Weights of a small transformer language model: LayerNorm before each block, 146M tokens.
Each number is 128 + 24 x the weight over the matrix's rms, rounded and kept within 0 to 255. Layers, rows and columns count from 0. Numbers have three digits each.

# layer 5 attention query, 64x96, rms 0.0668, rows 0-63, columns 48-95
093092110114164160154150131152103103118135126079140094107146126098121179166140149115087117128153139174074159116129143162158131161140112114125133
122130171162124161170128140123158138121131106082134156135161088150112085113124168143126187130165168178138151134090138127121112114163119096130124
106109076123117103115179133076120079168098099134181140122152183111112111142116124194074133151130166177092134108134127118125118060148116145200147
067090128209085108099089095122180079123104128136099134111105066172100081165151130215137186044134158099208134134157066172135203152155143087102084
133153160127110116139114159104110159136202134114111117145116139095136072151132137165161154123122151081174181166115124113074091140141086166136083
152155125137112131146106144114156121113126147137101121136123091148095121149103093125158096120120145152154164144118116148162143072141119134141115
149129118157099143094114102131100109133128160131090103149133075146187126167120172164104138140156084111092128122090065129161183088092117115102167
077087181181153125137104127182115188091101100093154127104137122142091156151124138139175140083141119140121110152165181131112199127134158149107117
142123138101178148158178104141120121119188096119139063139171135120096095097111104064135100143131140103094203150146103133166123106097124111094145
119203119125119138144161128171119143055126138135115118090197155109085179122124116132157178187133132103091166111139162117097137123079159151121087
115102099106157156165083137114161108140097099108122187136122123127101130160077093112171149136096100139175113143109119152141157149087143129135137
095130077115151134059087107138121097154112103154170167128069184142129134121180090113136157124091075155124094092135170175193131086129132147096107
086083067121142152085148165103137105165163159170121138112133167155051136108094152097111083153116115147132139128188129136166139082134102163156128
125165123123157121129173142089105079104107134172107137140121169074099164102079146111104118133150074197084152129110050079073162134116154178151120
107120058118114150149124113134171084143138079129103172088184142159116149119090083148171128089151093158149099172086141088105140124166092119190107
172106163167130153110124183180106113157113135134103132157138107169139117091158172117115123127144154121116124075149140145143115170156159166164103
138107146126128145140112129136109105152128146120091123073134137121141147097114146158151130111146119159112104157083128157103112032150150146085092
121115143124124106099115164111155154111074155125106122121157126210072121144073128124143112144126136109127103139088135130130144121117126107149133
093151154141182145151170136144120146154208140148151115114100094149078104121095128041137137160138224155122112061172107061125117152124201118118100
131136111160123086097107094171143135124096121110125181139130106148095107143100081124165138064093131160138137166105155127114133136108144130125111
118154065160138164133115173138063117109105125109122117102047112187077108108115163145049130114082121128185127132125075146109127100154136132076125
113125111101092145172184114101148104161094108127127117127099110168177071103076101126118042098152058111149123134071150104117086176162103189131125
122129141110134148137190172139067130114103146192182160079167085099139178124113090121118155094159073133105188169144157163093134158119087147147138
100123161132114133119098125113133160128096143132133123123116060185132159169128149161175152089155102117184139139127107116078156129107153121136103
092085125089103134150130194096132085113178093077162129182110136113103106126162147085084121155083089113153096132098129130185133083120117146088146
073170141157140117141213177151151124095146091096136128112149131099125124142221127063084072133131136087163148116101092124113083129128118142129103
120112131100135139101148136145054131141119176167111140138123180103150161083141118122131110124107112111085122156095134137141157169148196152098127
159121159078126124198064105138089137127111141127147108137161096112107158091119103138140189097141129119122076162118132132114159137102117122116156
105113120139132122180154121101093127135061145122179098086170141137110136120120153181122113122091194164092139136185114151147096104133084142093125
090107127154177114146121117166102153097092110138132122091133120170147114172122145144140150096119113124126168136120153151137131164151117138093091
087116119175138103128123085174095112153138145147187151081087105102132131123135135165096137120172137080184148123101131134098139167126125144170104
157119128126122082085141144139110151064118119151107140131136133111171130152179171121090135161129130104122154064095125143125142150141108121171124
127158139110135135156144114135111130140124132139149127140124130120156128129112140112108129103121145127122126092112133110131099127136148154095127
132142132133127114119116112143125110170137124129121132131127126114129122123100128129127109138100109132136147138118126142105140129129123110149132
082114126133125180130160120121124140137127121116117130139106126138155138117136122137151135121112149132098130144125138131120112122099131148134116
150100133142151129115115142131154130118109132145093138144107138137154130162116123119136126144124115154116106124134131131131151105145113116124126
085133142153131129122123128140125148120149119135123146149135147139110148141144146126100144117122135102162110103159101153119120127107151108147122
138097140129114134134142143135103123091123169111099124122129123146116147155119123140164139149138139144117123102164125098156143094115139116099141
150154118112128124125154189147093092124134126133117086101117082169136102092128128071141115143125160118091088156079154097145140125157147192106125
103121148118150105122138138133142098148113132108150125127125114122133139138133107122150112134137131143126142095107147108135120114161128123125112
109114128142146105111154134136113128138150112112143129140117123114117163145119121149155130111139107145121114113158144110107124132103103102118159
104132125133124112143121126117100130128130139114110143125111138147138140144101133109119122150101127137156135158141158158118157122113116139105123
151086120101130123114113154119116146135126164154118151125130139133138105109121106107123139138162134122105146117170126103131135128144138108113156
158133101112121118122134156138140142131151124129126119126139149145125109125137125114092112117128128092134109140129097144137129123110134136120135
147141109123105141121120107126146121144133101116109133121130132136122120115128127140115117115101119099162129125107110120124133135108107120127135
138099129114137131157133122109113123105124135164120139152126129141126094133110105088148115150150140157124111134105128101142095136153146152091147
148128154099141135130134105128115140143136140118111119103116130143134108134106122121114150122124134114150099131139121115131136112124140152108112
141126099081106134136115151099152125113131152150130099113121129143110130139118133100131143131125177118106105126144140099117141174151135171125150
150127131127119132117121152104146098150113160144123143122119118141143110110127162106139126131127159136101117108133148133123114097123116153144137
125124141109122117105139116148127118134125142132122129121132147100119140126111148119127119161151132147106114126143094131155156118134113154116158
119089108123117122100138143142161132115124133154121125116126128149124127124110131120117109135136119111138129120142137125097113166126117126144145
092138143123119123127147125121118111148124151108101138138119144115136143135106131147137128145110119125116150113132122167102146119107078111154150
131115106132149117115115155107137131116106155113108161124104135113152106126117117117153149145117136126109133124145081146140161106152124132113131
120124132133111124132127169107113148135106150126121116111121131160156103107108121124137103138137127147108107131125150131138148143145129149089139
110135128118102123123134134142143126126112155165114115123132125091140122128133142107118157125138144116112121129102120134137113146155130149117116
133133163115122117118138110141108105163161137139125130123136115114100100107136131132151108154110111150148116130117148142130112106092085136136127
123133171156143121121120085132116131126126121128106138119131148110104162125127133165114130121108121124126168114133113169107122108107127075127152
137123134123142143131126122118111137126153120156128102140126112114120133146118141128148122140106114135122106114127143144125129147108123116109109
156108130136132109159114154147097149143119123133152132142134127103107111113120092112129127149129110137100095121136157109173134109136133133106152
124166132128150149106100107118134125121136136116124129136130140133117142133145125141124110121094091128128133156127117154122128109110108089149128
118103145141168133108141124122142130141106120137111134131084109106151116126142102130142147131119144129109133121101104162101145099127105134087122
104103128127132097137126163142114149117120122144145130115122144124118149160095117128147148120142153140128154109151150124132113115138122148122140
122146129141115124128149104136115120139117119143136137136115116121122145116138139132151103129096120132168167139138122145116106131133119113138113
127111113124133118121135136109119132113137143132145137134124134136145118126128097148134139119166111149108130126121145124135127118145168125097157
# layer 5 attention key, 64x96, rms 0.0674, rows 0-63, columns 48-95
125131138148106192169135126164136132112105130113101115126179139096115133147125115119110127134122122122086168106084115146144160107096139100136111
107155140121130095176131070144111124147136132073162135103133115122143135169110113116098117118110156117089146134115128110131127144102159120154090
126081113088110161139158072100137091200113167105130153181159171114117173108117103126090158167138135168115177076129109130199056099177097142107135
119150121161111116114142103160134136146128135115175176117099121123100110167173108129104153083091191071174205101097107097115124113114092136153140
140152118141154102132127115122132126101157168135099114104114195137162141082100119111134106087102186109119178127114103114131061159106098160095146
171133091116130072128109128150111120154106135110112190120150130138092127139112119146108170130142112139118137116109116134133154162116118081108115
131134161112087084109106116100187149060125101100144163133130120065136147126158158173119161129145100157153150124100088190116149103169075144132143
059098130133185132113128114138139128109096104159171114103164144127115179144152151123175143132142123120138119117185187124121115120112130114147125
084162130098163166143120170132164084123100166089118158083138103097119120103149104125140107126137138106120176169109106135155160104148097097106147
121177165110170106150169184124136138089155081148092128164155133072102148146089166099138092145135121146075127111134119116096110137094144121122141
114174083099137093135124117104169164137152101147113155115081110135108111124100058140164129131151173135168145171095187138181126129097136086140123
141098110158146192092184138083107063202094056141118111142149162120115137114144098165107134170135120109173127116117147172162183116140155074118097
152110097158119159141069154119100101134101111133128160158128162180106100122117117144157118118130131147122152159154084130192156050127124108088130
138155088145103162069182097151131108148107078204064165115144137073096149171070133165131127126160114143095080138152105140118163090163139156100097
118110119062112118127145173112180134218084131084114137140105159102091113120092139128136156169175122162107168120168193116086109093089157122159095
168080149161077104136162107140072195126145191152171090152147117185181147181171154129118116136063100147090082109110171136107114131137131113107121
123092178123136100111076080136104135131105100129120106158183193128144073154137155156124173082124146152107104133137136094124155107127087153129102
176127105101136101142131144185158129114117121102097152120150077134117135129144132134145126132115109147154117110148141139133099076128115116142109
112155173113166172132150116108104128099125139155133126135117093145093066129132137100113067127127152094106139179143084087204138104117155103041136
077154128117123104147163133151145160124111123140130148089152107123107112150115069162091142115158156131157101105115157087100108140159144100147108
107119127167123097152130156103059124112123114123170100134177134167109147116137113102109146112108130134189132144092106143125187107133128161131066
098114124113123110106123105152182118184100102132116147136118119155160133087123159102143138071152134130157132193081115152071111144161093137122109
108124088122177205171153090157110148147075127151130104130120156082134206096098124092136072171182123106112186108122170126115134109159058181135182
088145135136151121157117145140158140103156069153143123129130105137138145105143165086143138136139119101098121122164197128112132153113145108179131
119109104082126149099108167109142122103125072083132084143113122151155144116187111132160129153123133094197073145105126152090119113143137097136154
091176123122144175112147186171151055069177121115148077146112114146118135134093135111082127143099156088152150075083123158123124133152155152097139
150108116187128163127143126163115135148102112156125105091118106133086114143133084126137095093163117175113107188118168147096174137154090176075133
147101107107162112156096132087093173146134116125171070098133158111151166125136171143159114128141117181117115131149146120098106095106148137149131
119089112205182179165094092170105181109090138087190119102130166097096126138112109157065164104102121152116162168119118137149140084098092148110111
091123184184149171123143108186133133124103127156144132097115105147097143147172112113129107092139127116155123112139155122130142124115099153116080
141089103146101149120188139135107163174116122143143108088142154115143164116107162083116132110150154162135147108172134097126109192171098217168114
158143133185098138080160117148147074106122163116111135149143108134120172162162159162097125161096089093133173076156099150114099148129113132124125
121142128105139144140134130124150144131144153122132106147134101127147134157129141142120135122110150144123148132119123134140112127105159120148139
123138121121162108129139139120157135154125110116115111116102124127130136144138108151136167118146145144136133129126136151126131150108130149136112
135130107119134147109131110138124115137121095170089146156127133124163131136131149133121154120131112149107112123109097130149146092150125130119145
152136151153120135095110093141141124134142115117136126118141122120112097127134107152119114121135134155117114131152099176138125129110147141134139
134153137144124130107153142128123116144120122158108127110153106119102134118121128112142099161106121118097133108114148112133116112137130136163103
118078136155086163126118109111152119097127129147129149127145131121098133123129104153105118124145116143106153147145127124151138116135133092116134
130161112153136117136102150134073122118131144125087130118106127132107117136123145129165107106095085136111068179132123150131181145127115122075103
128115121122128165145137105122115136118145122124119122133127139146117132103110142118106136136120136155104124129153113140149109139135152103113128
104108115095080124146131111142141145120108102127088136126125157147117114159148134123134145126141112107098159126154104163118135139129122123115140
148100145084130131114106145126136151098127119165107130117118084127123109138145093120139160108151136137123129102134143095134139150121131159143146
157144145127128135120104113118119087117099125138122100148152140111130111101138115137151101127121123139123130139108105124120148112153113135106153
124137135136123102133136140123145100131122156118138134123156113118113117119141127131130157124110125113153119136109159132112150136151118143142096
116148152155128079149153115131131124140121124127146135111120114121127149119142131150117144135129125137142114136118135131107138116150119129130136
152108136130116127119123132133137120122154143108107108134117098141151134152129110161131117116134115127123130155090085107150135108112122113081138
141120118111116093126122089150135137126120136107162155121111117173124114119125126134116125109136130139136127150121160109118114129135113119149091
154125128127141118167142135115108133135131143138125104157137107120128105111115150083142112120121123154112114107121167166139119131140146146069148
165129137120137133098126123152105124138140148123120111117128143154152114117108097123124130170131119124106133132123098130107115117138131123102138
155108109151103131124104107116148148110103124128139134152142136084136088112120087122120145131157123148148128150128084120133156133136145108124118
128155142139133096140137136130101111164132109131102110129132140110114109142139121113131137126139120122108111098147136148125104126154114165111132
116136093121133136126139139129148164140110144130110142124131131137137141122115117137106156106165146158157156114123162113107119158116159135138093
161135123141132125129118136144104133119124113117120142117134150115117104130119093136097104104129133141121127130107138145114158149142137096109127
132102156116150135124132149111109138116116096116110115120139124165110112137144131125128135092131128143122107142138136148143139109140129126120135
121174112160120126136122143137096131134097142139122118138130123135119111142102106137112112124121110116154136171101128125121113124138132105135122
119116121122113100105135102120129138123132100100155122129131147129110153134152133131149146147156139123139131131157100100108143139110159096133131
113158091136137131142132123144148122135124094126146131115157137082120132136140134156135141112153128138165188101116132108133138141104130110163122
106122129110127137111099116142162143113122116119124151100138103128116129148169125127124137117145119130143118135110118130133136120103126123127113
126148104122079114125112121120142132112141132128138118149128139111128146115132133108122123130124139135141135127125100155114160145110124102113141
118129137126140109128130110108134125143125108152169149122148123122114117120135109141120174116131132116146133118134142147106133136145136122156116
151155134146140115130128096153118144108130119100106156128130120160125130130112120149124130113123139160158147150118135185114139136123103115136123
137111133104129151119155114119118134113135156122109127164136130126135144120109124092119099128140126159114151129155132098136102167138142127123138
130132137133131135132128114142126135140141100131144119154118127121136127111108135142115170127113151122117126120125114116125114130106134131174143
119101118140125141134130135122129106119112123124117143135132121126153123114165129136132136126141117105138126139111122137108140110161111149105112
# layer 5 attention value, 64x96, rms 0.0674, rows 0-63, columns 48-95
141131144153126127152136108114108033084183149157110126104125123160092129123121166169146126118140098172132113109128101101122126132132078137135164
099144148108127111124115099158133094120109156120120133112150177188163171083129052115160157097134145132125188133115138132106101125146130180110137
128132117122129132129125068101111158117100079129117138135159173108127124140140167158143167109165142123087123152156177090131131099122139144126124
141099138133120166133161139136161153165168162099143108126120098152153138192097094135088158108124134139156109142108106150112164121137107148173127
143131157085120066123187137143119157157114145166095126139182136147174100109149079165123155139113116091166121182177095169090148146067128104116123
148124117158126115084163150047079131138103120112103149108152113122132112173173155151145099149086128140090162178115123124133087129123179172082101
125137152083088104127119073136146127096092107111145124163124093127106107117159141093118076121110164120153116092174114163182151157148098180139137
137170117143084110130092138102105141122157138115094131112089104151113143138124150133133110134147165131145126126148136123145083152147198120140150
126127102086161091147120153202161132161166149112134112128131085147111216137098117151107134099126087142137101134172140182111108081108163134097104
127106164094059078142146109161110132139171082074124155152140119124114078132120140162168130196136168151168128104156125156110095130128169155121091
102151148142149108112095151120169145109164146145090112114108124103116121092102094135104090119197152097129062114127123136093119135090146100145149
122134070155098136109146095080164104123185120151168079125092165093136080176094135121135131156126124139059121142088147106093130105129111137098132
115156114160147141086113118115131109100190114134156119100116181143134178126130150138105114093101120105127079111110112128115107172122108081159225
127169150134127116198117118088144143138131125140144141113150115124128076183131109162143069126122097148135120116161107078092112117091115116132093
163122134122105144167093106157105141086109110098155146181108126131130089136110170124102150084128114127134128081152114098155151147106058111129128
149148083117095106100136153152113147149150096107119182160120103111102117155141149173106111111142191175145117140089089151168090113121101135146100
101116064102146173058177114138182099078121087165099167130136077129176112170168116153119103140108135070119110128189138157163116157101128146144112
095100079124141134120173107119152145093140118091121064114104133092132045164160159104158158093123078123129114119143131137100084180106074119179115
142149091128178126106156131149096103195148118145078161125085079097105104123099116099085117117157113109129149120112118142178136136125116127104154
161106106123132160133128078122109128159096114136128127146162131139112099134177147111142150170113136194188079127135177112142144134098119086113112
174101180158102113097162103137134137136090152153129104145133071090117144112108107149126106182128170141147096103184137125096192148110123092121111
099119089129154087092162083132138141052133171114154136051097135151160115153137094094121127107064140105135142128123126163191117138157141143091123
099144189106101190108128152107108144067159095119131120079103090094118107153114105179136104176120107092126078156103150136155148121162165124126174
126121101126125079137132165078111126098165094125139171106134126103133105145142135128125112149106146166104139111151110196165091172084112172129140
151178151185122089132107097106105136150151161162085107084132125145173129109068166133115120096117109164117145089127099129101118155141131112091113
161134161133115122164105165093085090101138119150111109071102118134119172059079160150129177163147145107173164141136135113136099139140186154130149
131106157115120090117125076144102151181118126116072189160127136124095091123152134141081124115136184081123115137096134130157082168146102092110151
111121159133162092160166109130131153105128133111116123118142128154140106128103105154115098133119149141101151127126127151118124133116166073131113
157121146143053136147153097131139185150126158137119116104160143172195110121132120124139146166132124121115127122121112168090097168102046141133105
107104122163134141105124141139130165148169148073145104155119129103101113146167167099144122138138151133137125128124115124127129086138125166137156
099133147167092172134122106123128156163113171140120143095138114100151094105146070112062099173164086125148132096090129153161127149095127147164133
127117142148121083169098165147162124110125109091112131124107113131136178082152167184156113122098148149091090177159120077113095127137111119119135
133095142122146162131126141142125129102151119136108120148124123146121142148090100149138163132139136107124105138145155147111142112107155147156108
152136100144137133112140128143130122146124131118126138152124162100134155102152136144159108117107130114125149097113147112127107103138141101122132
140126105140107139148141149134094098137121146124113158164097129111137123122123111113116123123112140120122163156149135111104131122164135145128114
142118117093128116146142162140142124130128126103145130145131145126147140160125148155140139116137143163145148124101131111166144112150144117125104
133155118149142150142121100090110099099156134091137106116081143130134175111128118140103143135119128148105101159146140098135150110132152158142088
097136131125148132140156102109133132124148134143104111121151134132111115124095107161139133134099139129147136120118116135127131144140136127141122
121115172144148110179119138131140138106148139113122132099130141147110108144138106115163124147152111135118123142135141168128106147081121096121131
133161095135141134148159095129123120124108143105115166131130137144101117132099113102100131124127114146112094168134113146090092157145158147147100
145140137153120111102149113092145109153088147187135111072132136133117131133151123149130106177127119119113137111119086096145133148119119084136140
106150122116132155116113115134139167157143145108125130134095113092132119142156133106152125113128124115127100121142132123132123150129115128097122
130110132143120109099121161146134144139117130117126122132134101144112138109141112095150111168154142134123155134143131110125135116131151129143158
117129143077130113107125154129075144134151088103108129141101137146136136131130109123099116101126163126128147159156127107114164111152096124134111
104109145131139123144136137121118137120116141137097164145143127140130154139152124110144124125107138140141148161122128128105103129134183127132078
151130129150124140120119178132108124152148149117157142166111135093125137140121093105152116150138107113175146158144124094116124137114157092111095
143116115142118109145100149090105114142121118165118137125138157140110095105109137113090120135106114110141142129137113130115098114102106126113132
114133129129148092127117136134139107130115109143133118097109151157112121126129146151160108131154178112115144068101117171146160141091102086144109
119135129150136140140128132119156089147130156139152145083155154141118111112096124123148129123124104128117116169125125144129114090127170130111113
093095150172118138134105128136148142102137150123122115130102177124113095135120108138125127144157133135111073150161107149133103135118123125132129
138119099116139171102135141114129132110131139099158126134151152130150137139117115087084157129172124137123101175126168137134120111130151161132111
155164119094163110142113144156116166122131126093151125098096142128126151111097119072131121138135110098130119132191115097133158145107115117115100
095138120096127155099107134175092125134120087123127112138112137107123141136149132105156155144106113132169141118144153099143160140124147100099137
132123136142131135125138107099111118163143116084140107122125160126095152120151127133125124111142170125111124129119142092139139128092107130145134
101110119098103107084117118177097178141182122077166118116084173107083156146160115101159110156135159153132109127132125110153149156117142131150140
165121145112128155154135118136128140121133094119158108128110118127127106135104138090113145107161156107121120148147114128083139100122112131133104
151124114146111140099161116083146135162103163103122112106149128116116105087110125131110130145129105151131148127121119124113132122080139123117127
108159148161122123148123154099129135124071111140085133123140171129118105099097179164136121111146129071107128120155104139136132117087143100146104
152121141134137111118134083111121138139134134112116108097118139133116139163142186143102121123155129166109124117119150094155144154141108098122110
119113119151134120136130142118126111155155131127106127143102153148147128127121122155115137127151139108122141123093144142128097121143113124125158
132131138141148105154149146121134124141093123164127114107127117148149085128120134158114138132116092145125142115103115135145117115178129140120151
153131161116134139105125105136162083139119118162127119121144151129166110102139109134124118146133109111107127117119131124151109114166112162126119
108106120121137118152115116120139113113097099150139118160114123151108134138142096108133141127126106106131157130130107146158109148143132127099174
066121132135120123141110136157098110141161125141097099188136120115098125129154122129114118089085142138100141150133118167108088127127129157163143
# layer 5 attention output (transposed), 64x96, rms 0.0834, rows 0-63, columns 48-95
165184148150151103102110147187091136086181145152113113126169144140132129138154123089130136162180156116120150108141149166116148121144160083102112
102105139132107122121135130175141101122147157147128097130120125148165054165185122183147109115135104080142142122086086142160062157142088137103138
109098131096138120125094122119111110146149117152109108109131140167101173146082136136115130079141104171122102158148094127119148110149115155151126
093101091164125111140164140139162154133112147109138137137093147143095098189135130142110111126100177128124118112091153152137171165155162152089112
117094148118111168102160141132139124147188080079089164162125180165133083176145123074132094165110130162159113108102161142135105162103127119153119
159118156134150134112083121105092117158116189199119108137081066117133165121140153145131163138132165128178088102151064117125160171122151099118149
149113176142093105109132088118112122075125131116131149097187116080166092151110125139122135148143122126091134133112130105080155141130113143113150
124137144106133086078073093098122123109154158118124166162062130106091156135159168121175128163134110113167107169129122112168158113127119077133144
131140111089137134141199151169177117055072137131091114145180108165062123180143145115163136113087106106120159063125149105159123121166168121137131
166150113101104128148114154130161103126167123131125103151163146081118157144100140152111123143137063156146115103096094080127142130148134089160192
078161119097121168105133101126165136107125100112115189158094129140159137143116098106164095130114113130135124176165131104100096141126112132129117
137136121110107125151111121176115178154117142152137110124138101158184186138105145117116127109174171130081122122123132123101163173106192144082113
101186162118136129137112144101116134117184081071157117132112132130103154108162159141153123132096158098132138154110078109081090099075144130089101
171143171111123126106130088174118173151101153126138170120147149092148180131126119189193120126134121123111105164093207137144146168145116143195144
156117131149077117146128156146096174124159107075101116129130173135091111125106146189080125138152193163094136178162167112155117066131124128127118
125160110129119115152129162141122145133122137128141163111095113111084128176053123141103103155141144169145105147124092084136118126105115100156116
098071157157159143126133099080170124120104149185120144153112132153157115141099160154188167129145155160130119123147120169084164128050117134134100
163085150093084116099118146116107140129133134100089084137144127107128160101154104120166171151117123173061089166103154155132105108069135127135125
132158084111159114077133109123149116126134118181120150108116151118134127133089084121128151129110157155125168134153140120141133127080139150134088
141105126145140121146108127147110111167141122157183125137157175131120109137124119107148105120120084162138102117144179094151085119125143110099142
116139126152143140098176154152063127108113102135117151133060134114185146113117162117063111126151078157122196127142161097074111162189126134145112
166112170201098095154126106119158157081159131098115085142076082139135084142122151110113118098094182156156150128149126143118102163126140090160151
058131175163124165140142111152134157126138100137185144134131080113119088122129125088161129116142186140090128116120127117157146174118160138097135
154167137149096127174113122098152143125119109135118110195132165091176114124089147133151174176135141131118110121179107152106126162077136138152158
174208147126110114128119122092100105096132106152128140168103128146155128113119159164140158155117134140113125119115137142145127107141123135153134
147160098111135101122143125104138103124138127172179098171131109066148117139162083101118107138108103100158144129145127155145121132134140104141190
125152099140081102123122104094144116193157101109076165140154138123101111132082123151106091098130128182107126124101135088073108124145139109122143
119160104120141110154077096107107117147093096110150131158144072159143104144107148114113143137106127130158148113101179123111105117150121072133170
136117128177097130063111134111104108149131122114110143148089143106168176156188150174098143154131115121114098106137121160140143100115135110145158
152149132099129093134150145101130171098098153155095075106180095139094160167144150127131081128150143116124166093120061128119137138105090098095127
092143097160119136151135119139126103108119098072153152152148170094118166155164110152089144149095168159089142138144110142160103128122119076149183
115157184178134119184101176133126137132147110140085123098122100152149155100109124101155158148158124061143142167119141093095109117118136151150128
127179157164137105119118131127105145158090151112121127108145084105095129133150154122113127114116150124105106104151126118156109117141139154183093
107112142096119137148149098150119140118121133122113125118129167160119098146128129106159121126158133144160133152132151167124181161093125133111181
156132136116149124131130109122143152134144098117149093138163127132154135124164148142137141080118133096150092119111123158141152104084132107121117
124161094149105146104142111118142116143135116119117137141143117119131135116171133117128111113118129120113123178107119164101151144110130129140134
127131144104163134122159106152142119178111123094142154118144124120132070153151098129136126135115133142141123105135128112110113124120136093172121
138115100143121126103131166118128144123112108110145141154118113154126105111162119124101134144129127116120104139156117131072153114129151112094135
154129088078114153095169123106117099147096153137107100121122123157154137110115161116112110120132125107115179094162134118105079165122116159127113
148126147124132138152117134101132143123161138138107138138128104154139102131126111117108154177102144130159136107131114108124120106129120148093122
142108115150109127143104178143137154089143112105093104147131096140088113131107096118132142107155118116163138180101159133126076139115119168100134
145103119115146127122115088128111101113121126120139133126129146125125135136113101141146139161147120169106167126132114142163118090119129119127140
111142138123122136155153132130134131138164097133084115123132165158132143115099160130094124125115137121114136123102140145131117124132115134146110
098141117163107157142143131144141091114066122143150152146118131117153111116157124160135173123099121118115098122108142167144104114109142133143104
153119143105119130116123113115139091104112124112122133113155105127134083118149139123061153090144122134121124148132146154172153095145105166121115
141136147122101120113134077125120122134143093091098110087130145116136149133146161147122119090139129144147136107115105163163116125103097144145142
073085130108154103150144123111128133127139129107164119096110108168154143131150111144162117100144141114112107133100131112109116125119125156107103
101121113155105126104135130118131136143149146114094122128127116122114113131109096131145141119127129116117121162149138125101128168153126149130169
166124149095122114117137104104128152127107105125130125137125112110126146147139132122096143115157129112123133090131113104138115146115145132128157
155167126118179090098121132128120098111132131166113145121148084125122090137118119129138154139134130144142119106109114105139135109142166150100097
140187167141143120163138127137129127136128123123143143120130131108147114120094141139122122144141135131124126090119095096119128120117149127137136
164105116122078124081140159153132099164153173107121107098151171130136149120157152130122065136158159137118129122109115103146104117130097119138102
137147116152120123112149115113137110094122127113096123160124105121142146142130149173133146119127159139128168155086129168104140143126101119166147
116114093115130115120152131141164114156102140115116143124090137124158100125114095125136109144139123155133107140080089130147143139137134132124112
131171148161163128101151143162124096131106140147075118100123100172168099121113126120110126138146150094102168134140123185078105092145099119141108
106099114139125129133139106109147099121152136126113148174119154139147131147157122140143119149108118107133130070139122105178077127146140134123138
117131129126142130147115125150147171091163113112143135106092073136131139119139085136154133157147130147141140117137106121119123174122126116100119
158068152135078079135110155136148155111158150103146123137114101136132114134173120097114157128132157110168117115125170138138134180160101145159130
120116100128143132112112171132177118103128153118114138122149139118126118143125117104147093168132112134106142125155095138120137134103115109135136
108122127123113139135133146137109127133112142138140139150125114146146122157130156151156152124118143125119098119168130126114160126140117148153140
126140112130105145110121123133141146094149149145149133154109128142100148117122134147138125116112133136114109141156114085116132112112158114150142
131141097116145146174134146139094148092139135086137133126116137119096162125105132101117120112131143156162096144146141117117174142127158112103144
138119125142118152117108130127096146108121129120128152152135131122119153142135161138156139138127110178120123105123151145117139124105132111098119
160123160139149126118122135128133113066095122157128149121134114163144103145118135163107123097116110178145087122152165120145118085147132132161100
# layer 5 MLP up, 768x96, rms 0.0962, rows 0-12, columns 48-95
163121127138114118166134139133140102154131130122150088111156066154152110111152159099093123107136132111153147136106137142099119158110109133111153
121173121106117133146170138109121116127151095136109092111180129156113172102196183136155090083074157177114079149116137145165148123149132130180139
134126126136153147220147134133147122103101130132143122137125106082127109125124116142166135083101127097126165112128106146105092098155154133150112
097105127142095146142120147112126132146153122138151168132112116128074112165117097066111162114097115068090128136167119087107121114172076125118131
107101091154139118145134142117159082097102119123140132124113140122106085110133166127139149140132110109106125139140140093141128131132117174141107
141101122146097100110119117152126129125135132185137110088164080140139140042079137138113110137145128137105109118131093083120179109148109160141108
181119118128074128119127150123083116137171128132163159126157091093124144117089124114108127151114206124073142110101120158094180101151113137163130
133116144124119139088111103134150111102113106135163136172131125123170126085126157096123160162119140114146114125127137107125142115156128138178134
145116112076106130072179130169123118126171128139132161086124148104164114121120147140150123104080155148147137122138141110128112108152132172132113
127130090137153176119113105115202142096128123122114144124162119120107109116141146077112115112122103143136077102121123121174140154114125125129130
107157128104134157143156141143101108109095095106085130135128125140145117131108173094162119125098128108151146160145217139171129154137123125127119
063103117094140128145122132099132168181141090116145102141150110164125147143135108090159132166122109159088134148123160127108149167139096161169121
128129175112101105116138122096092128146093128106122108088128122146089139136140114112078088115143137132099148153100085152113148109094129123082112
# layer 5 MLP down (transposed), 768x96, rms 0.0962, rows 0-12, columns 48-95
135146154144149144142122159125083096139116131117144135124138124143159158107172115118122105157138127163098127125123097100108115107118150089162160
153143186130145115163094155089113116116108111121166111139141137157140150157125142097104108165149094116149090141159095143093164151150156144091141
141085142096130126098117092131161115096167122132130144129129081138118108123123161089120117107110154104140106141094088125144141112156104137109124
098138139187161102081135152109153151139080183136093117129155196105112153109122144157143141137146101163105178133160087170120149076139163169154178
084142118141113116139115144174113144142154060150138139125144131099114151150087177111053142111132113137158101097121108154166135109127073144105139
129079116129159127155122116096168120120182163139154115129125153130168100134152103110135122208168123177110187134126159112138156131167131111140147
158140105120099168112138145159090107123200110106145058146172142147117096080139144135107144100082165104150129109111162127059112111171160109149142
130127139131125137123119152135124141122084112118138128145128125116099133138125121141145098104119136142142111145103134144128149122112141116115108
158072115080095115151160136095128134127169124133128153164136101163108122128118120116117130133139078170149134141077148158100090124109154119138155
138134087096110132161117118154113147171139142088108117133103130083113104179155168107136101081108092154136115111122160169157168165095123105092120
119153114110151159122133132134137114122118122117156107165153102157157155103125115117119107161121157185102109136104139122128130112131167102167129
123136153134117129141106121127159118133148102123201115135148112134086147106130104138141139164192127137101141126087128121129101162150152162155133
205136118104130118166108108100186133114105086184127087152146123164098101124122144076154132169105114103148121142146146154097110140129102135148114